{"num_hidden_layers": 15, "hidden_size": 64, "num_attention_heads": 2, "num_key_value_heads": 2, "head_dim": 32, "intermediate_size": 256, "vocab_size": 8192, "hidden_act": "tanh_gelu", "norm": "layernorm", "norm_place": "pre", "norm_eps": 1e-05, "positions": "learned", "qk_norm": false, "attn_scale": 0.177, "bias": "all", "tie_word_embeddings": true, "parallel_block": false, "init": "orth", "init_std_qkv": 0.0752, "init_std_o": 0.0137, "init_std_up": 0.0752, "init_std_down": 0.00686, "optimizer": "muon_variant", "learning_rate": 0.0053, "lr_mult_qkv": 0.7, "lr_mult_o": 3.0, "lr_mult_down": 3.0, "beta1": 0.9, "lr_head": 0.00693, "max_grad_norm": 1.0, "warmup_steps": 200, "schedule": "wsd", "decay_fraction": 0.833, "decay_shape": "linear", "final_lr_fraction": 0.05, "batch_tokens": [8192, 16384, 24576], "max_seq_len": 256, "doc_mask": true, "z_loss": 0.0001, "train_tokens": 91780000, "max_steps": 6225, "dataset": "wikipedia_en"}
Each number is 128 + 32 x the weight over its row's rms, rounded and kept within 0 to 255. Layers, rows and columns count from 0. The size above them is the row's rms in percent of the matrix's.

# layer 6 MLP up, 256x64, rms 0.203, rows 155-179, columns 0-63
size [ 85 112 106  91  98 104  82 100  81  98 110  95  97 122 113 105 109 101 119  94 100  97 100  91 115]
[[161 124 132 206 111 101 133 112  64 117 108 146  72 154 146  70 181 109 124  93 105  82 192 104 166 112 120  91 136  92  71 113 160 146 130 132 145 102 167 116 193  76 102 171 115 139 116 125 106 168 188 131 107 158 159 133 126 140 149 133 100  91 145 128]
 [153 113  64 110 128 144  97 174 116 131 162 110 100  49 164 110 131  72 104 124 179 134 131 100 146  81 103 152 144 129 128 220 124 152 102 132 152 146 131 118  82 114 155 155 176  92 118 169 103 169 128 181 141  91 166 113 105  71 177 112 136 120 155 128]
 [119 179 175 172 140 125 138 105 111 142  71  98 111 166 139  92 107 142 147 151 144 136 106  61 145 134 159 151  57  92 135 127  73 134 153 179 109  89 117 134 104 149 110 100 166 121  94 128  90 129 179 102 167 103 133 138  85  83 131 106  68 136 201  86]
 [121 100  88 114 195 119 101  81 108 100 148 110 112 129 125 142 139 153 136  52 127 202 131 113 155 155  92 127 137 110 132 173 116 124 138 161 125 104 146 119 118 142  84 149 135  88 151 168  73 180 125  82 101 118 176 135 116 146  71 220 111  98 154 168]
 [166 177 176  87 119 101 139 109 203 113 156 107 143 125 121 122  94 146 122 133 161 157 125 125  41  62  96 155 128 145 199  83  94 162 130 139 146  94 137  98 173  92 114  82 118 104 149  63 106 147 100 137 154 128 134 153 114 138 132 112 155 180  98 151]
 [ 96 112 192 131 140 102 154 107 167 134 177 150 120 100 168  98 198  81 132 121  87 134 170 144 111 116 117 135 123 151  37 121 153 102 131 130  68 149  52 152  72 160 119  87 177 159 156 110 141 183 138 114 135 120 117 147 168 150  99 114 111 139 130 124]
 [113 143 137 151 114 131 169 120 154 161 117 116 156 131 122 113 156 110 115 160  62 149 102 131  94  99  96 143 119 178  85  86  65 129 104  96 101 198 145 111 126 137 174 114  84 137 145 105  43  88 143 108 187 164  97 139 129  93 154 132  57 159 104 168]
 [135  83 155  75 168 139 175 140 132 129 150 127 153 152 124  51  95 102  53  99 144 104 146 127 146 157 103 142 138 108 149 180 129 125  53 118 104  93 114 173 166 149 173 119 137  89 132  91 109 144  74 116 122 149 108 128 132  81 172 196 126 152 142 175]
 [157 136  80  69 125 161 130 122 153 158 116 137 136 116 124 147 128  98 166 161 104 203 169 103 124 150  53  95 124 179 120 134  67 141 107 118 121 121 151 125 194 113  90  76 140 171  78  69 138 121 107 153 106 166 123  58  98 108 159 103 103 129 135 123]
 [165 148 100 113 138 107  71 134 109 172 145 141 104 157 171  74 203 168 156 134 166 179  85 115 155 147 102  50  98 124 102 139 162 127 137 113 107 123 111 118  82 126  93 112  97  87 171 158  91 149 110 161 153 150 197 126 107 108 109 153  80 137  88 136]
 [141 115 150 111 167 129 106 151 103 130 189  65 118  83 102 151  75 153 148  98 136 169  70 145 118 116  91  96  31 137 100 146  63  68 167 143 169 128 134 178 142 156 127 114 138 164 117 106 119 118 134 148 108 151 109 170 114  95 165  97 130 104 116 170]
 [129  99 158 111 136 132 123 137 124 160 128 136 165 177  79 205 140 152 123 159 137  62  93  79 119 133 169 142 147 152 108 155 159  98 137 152  79  96  62 139  72 124  99  89  99 116 151 142 102 141 102 113 195  76 122 164 140 126 121 108 104 180  64 142]
 [ 91 121 117 106 114 111 113 177 149 140 178 142 124 182 127 133 121 130 126 103  99 113 171 138 129 168 140 122  82 176 120 176  63 161 132 127  90 136 154  72 127 162 172 151 104 101 103 149 121 121 121  90 175 136 111  55 111 124 185  38 175 167 126 108]
 [133 152  97 148 117  94 106 139 146 147 134 137 110 113 180  60 142 127  86 146 113 128 163 169  65 107 132 106  99 131 129 191  57 136 144 203 153 108  81 116 121  68 130  99 136 121 122 109 139  81 113 171 157 162 161 102 135 131 205 144 184 112 134 152]
 [139 115 123 120 129  51 113 142  30 159 141 100 111 129 138 159 115 124 106 133 148 182  91 102 132 111 141 159 179 149  89  76  94 115  88 136 173 112 151 127 182 153  77 118 133 153  85 142 167 140  63 107 155 178 146 113  77 150 114 173 122 143 141 151]
 [134 133 134 118 147 144  78 200 110 124 149 186 135 127  91 100 115 148 168  89 223 115 178 142 108  77 105  87 121 130 109 113 104  80  85 136 113 107 202 112 112 137 101 142 138  94 120 113 158 125 160  59 130 182 110 164 112 141 136 166 117 165 122 155]
 [171 133 121 111 124 108 137 134 102 124 150  80 115 122 108 175 166 133  97 112 125  84  90  67 183 128 121 160  98 157 129 154 143 100 132 119 119 168  96  87 138  96 133 115 127 115  80 194 138 106  79 112 136 185 182 116 150 235 149 148 132 100  72 145]
 [130 133 109  70 113 138 129 126 141  61 122  91  59 156 118 162 119 173 128 103  80 147 136 126 107 192 126 162 175 148 130 156 109 163  88 122 136  75 146 114  86 109 112 152 179 147 133 132 102  90  81  61 175 157 112  96 143 202  88 147 128 150 126 115]
 [141 108 101 111 162 153 143  97 147 159 162 153 119 119 192 151 175  76 162 147 129  96 166 186 104 179  91 115 157 135 145 101 174 169  90 139 106  88  88 140 131 156 114 109 143  82 200  54 132 129  98 134 143 102  94 106 112  72 117 175 100 145 116 141]
 [106 149 129 110 184 154  74  92 119  95 180 168  81 119 144 131 130 194 137 102 110 173 103 137 144 140 123 137  93 131 111 130 117 124 205 130  89  68 120 147 144 185  90 113 130  96 139 100 108 112 162 201 105  78 132 123 122 143 190  77 107 120 156 163]
 [ 86 164 188  85 133 140 124 107  77 105 120 132 196  96 143 153 165 158 113 120 124 208 109 117 128  83 146 147 110 132 126 163 129 133 117 175  83 113 144 137 105 138 166 122 101 123 121 128 133 181 155  90 132 114 114  84  38  88  97 175 191 139 102 124]
 [157 134  83 139 166 140 147  42 121 151 134  98 123 107 135 109 131  92 123 148 138 104 130 133  79 105 174 202 117 103 158 113 130 158 134  87 137 120 128  76 164 126 198  76  87 120 152 109  74  88 129 138 158 152 124 103 112 199  97 136 184 170 146 154]
 [133 191 171 157 136 132  95 127 163 122  92 163  84 189 105  91 177 144 126  79 195 121 120 154  74 113  93 164 107 153  93 115  82 121 111 132 116 105 175 152 111  97 157  66 137 141 169 121  92 108 151  79 131 116 140 186  86  87 145 149 115 150 159 127]
 [180 118 190 178 103 109 156  95 144 101 132 162  97 165 214 165 141 117 125 105  88  85 117 110 118 133 116  90 111 173 134 141 115 122 105 122 140 105 149 118 107 139 142 110 164  74 191 174 135 162 147 129 125 142  94  88 112 157 181 131 152 101  38 122]
 [199  82 157 144 144 167 177  78 144 120 177 133 100 159 150 105  99 160  74 116  88 100 103 113 161 143 134 120 124  85  92 148 135 121 169 130 137 130 142 164 129 110 194  79 146 160  99 126 127 132 153 122 130 126  33  97  71 151 131 157  92 141 174 112]]
# layer 6 MLP down (transposed), 256x64, rms 0.264, rows 155-178, columns 0-63
size [ 85 102  94  82 104 101  85  99  84  97 105  88  90 120 112 116 122  89 114  87  86  89 103  88]
[[132  62  96 202 139 154 130  96  96 178  99 119  72 154 130 135  79 163 156 149 110 139 161 106 135  85 100 123 148  90 168 116 147 103 140 112 162 146 127 108 142 101 169 126 109 123 117 161 159  78 176 159  84 153 179 184 151 115 135 135  57  90 133  88]
 [146 106 129  80  77 162 156 141  64 107  88 158 146 163 132 105 111 111 128  97  99  63 146 167 167 165 109 113 135 127 122  75 117 144  97 119 126 138 237 163 153 139 151 128 101 123 174 134 127 107 116 121 138 141 107 172 188 110 146  53 128 116 172 131]
 [ 76 120 170  51 119 111 165 161 180 154 137 153 115 108  68 109 187 108 150 136 121 104 178 147 185 157  69 193 133 160 133 126 105 114  87  88 158 147 127  65 142 151 138 129  70 143 108 134  92 132 136 150 128 165 117 171 105 134 121 106 127 135 123  83]
 [149 166  77  86 103 166 113  99 120 121 105 157 184 129 186 124 157 159  85 118  62 129 156  84 152  89  89  81 116 142 135 120  66 140  93  78 132  78 141 154 148 141 124  83 140 132 171 159 113 161 158 164 119 161 146 147 137 144 175 169 114 118 152  65]
 [116 195 165 129 112 139 102 138 151  99 151 140 140 128 162 112 137 126 101 152 139 148 123  70 156  70 154 125 147 108 138 140 184 146 103 135 117  65  77  94 101 111  65  87  97 154 175 128 132 104 132 116 102 208 168 158  97 176 108 197 110 131 120  82]
 [109 109 123 141 139 125 100 176 133  52  69 142  94 140 105 109  90 151 140  97 127 123 155  84 124 105 156 147 126  58 123 104 159 101 123 159 132 187 211  83 158 144 135 123 113 111 172 207 123 133 105 154  69 108 144 123 105 153 108 191 117 143 143 146]
 [ 88 123 169 171  93  84 175 167 152 108 102 136  88 183 161 129 130 124  72  88 110 131 106 127 124 111 127 134 130 129 151 122 171  57 121 105 157 124  94 139  97 143 115 129 129 109 190 195 165 139 118  93 221 140 126 144 143  87 115 159 158  70 100 117]
 [102 134 177 101  79 169 131 113 155 175 116 135  74 148 147 119 173 193  97  97 140 112 117  84 124 113 117 144  93 122 146 199 169 109  89 115 110 126  86  97 181  97 141 137 134  80 100 110 163 112 109  85  99 114 146 131 139 166 138 157 176 138  65 192]
 [101 134  75 172 156 234 128 132 140 124  95 134 131 165 179 129 153 125 153  99 141  62 172 114 139  55 131  94 106 156 134 148 141 141 161  79 115 124 132  87 145 121 109 123 140 117 166 186  58 132  81 119 168 138 126 145 155 114 113 125 134  70 147 121]
 [143 106 125 124 119 141  92 126  89 120 114 120 169 120 169 152 160  75 157 102  81 169 127  91 163 104 143  75  98 109 116 132  83 175 200 154 182 104 108 110  96 142 126  93 172 146  92 127 128  98 199  94 138  44 179 126 109 135 137 148 171 131 119 151]
 [175 157 141 119 120 148 153 167 118 157 158  90 172 126 149 128 180 187  95  87 128 160 159 107  52  80 118  97  55  86 124 132 105 130 116 154 153 119 131 160 153 161 137  90 109 100 155  59  66 123 132 107 109 137 105 162 195 140 131  96 136 148  98 121]
 [124 153 134 121 111 152  80 131  87 123 147 133  98 118 171 140 124 151  92  42 128 146 136 214 100 126 128 158 100 117 131  89 179 132 131  64 101 170 160  86  63 163 162 178 129 166 131 153 137 162 126 117 143 103 106 178  83 115 144 104  84 119 167 103]
 [160 161 169 100 154 170 150 126 107 137 184 124  61 158 108 185 147 130 117  97 152 106 163  78 146 121 105  89 134 141 195  98 162  69 117 144  97  86 235 164 147 154 112 105 138 111 145 138 138  98 104  96 123 153 105  99 103 146 114 141 136  92 120 101]
 [111 123 132 156 108  71  91 126 103 172 126 132 144  58 123  80 175  84 114 197 190 103 121 111  95 159 156 129 132 114 129 170 124  99 168 186  99 147 144 140 106 120  68  73  99 142  91  94 110 154 163 139 137 169 142  88 174  96 172 139 152 136 153 115]
 [ 80 207 187 119 120 150 131  86 146 101  98 162  65 124 128 109  95 118 115 140 126 156 101  88 169 105 115 139 182 123  80 176 110 106 145  85  75  92 149 109 134 113  82 141  63 165 173 129 163 125 160 116 131 193 141 108 145 153 117 170 142 107 137 134]
 [102 165 115  69 102 103 136 231 129 110 155 121  92 138 101 112 104 140 131 159 114 118  59 117 144 159 103  59 121 121 182 159  48 141 110 111 145 107 131 172 127 110 122 119 132 113 132 125 144 144 199  68 132 148 112 152 135 156 128 149 139 155 190 120]
 [180 143  91 113 162 107  87 148  67 150 176 127 105 154 122 105 149  77  71  86  97 103 133 120 182 129 148 145 153 158 133 132 137 205 185 117 124 153 118  71  52 146 139 167  99 117 109  96  87 125  85 150 154 137 127 102 146 185 152 136 107 118 138 106]
 [ 54 112 167 108 159  97 121 163 143 119 142 139 127 213 174 107 166 102 131 135  77 118 148 139 117  86 169 150  84  78 136 102 127 122 131 129 132 141 181  67 116 146 106 130 141 116 140  98  84 163 147 114 167  86 102 170 109  89 100 171 121 200 151  98]
 [155 190 198 110  97  62 169 159 119 137 105 128  93  98 106 165  89 136  97 107 155  93 140  70 150 121  94 133 143 140 129 150  89 137 132 149 169 157 167 140 123  58 126 101 177 111  90  76 121 169 135  95  98 147  95 137 168 144 176 129 187 102 118 128]
 [122 173 153 139  93 204 142 112 198 120 139  66 155  71 117 134 146 118 190 132 178  84  98 125  66 105 130 128 128 166  62 113 153  65 141 117 130 122 144 110 181 134 102 126 115 151 173 125 153 100 170 117 123 151 111  94 180 151 128 119  91 117 133 115]
 [208 199 121 125 144 129 159 100  82 100 142 141 129 113  88  98 173 119 114 109 171 129  76  87 144  82  92  90 191 131 161 126 199 127 160 118 135 137  52 119 113 145 100 137 119 141 133 138 161 123 177 109 117 147 142 103 137 103 172 172 138 131 105  75]
 [155 101 124 131 133 207 120  94 167 125 151 184 132 116 146 113 128 136 110 115 137 117  79 146 119 114 162  86 151 129  81 106 115 107 115  90  94 175 116 127  92 218 120 120 118 140 151 139 178  97 241  95 146 157 117 118 170 118 119 112 132  92 170 106]
 [140 163 142 131 131 119 170 152 113 155 117 123 171 182 144 136 109  70 133  81  57 149 144 140 120 131 171 138 129 140 115 107  95  99 110 153 129 103 127  92  74 136 146 215 100 131 204  87 128 124 128 113 178 193 112  74 136  75  89 124 117 101 159 151]
 [106 126 159 163 131 143 135 128 141 159 104 119 168 150 147  54 136 114 125 130  88 112 130 162 105 178 163 103 132 140 121 131 105 112  72 191 141 152 119 177 146 106 184  87 110 130 185 118  59 117 210  70 116  79  78 115 157 132 108  97 144 160 142 120]]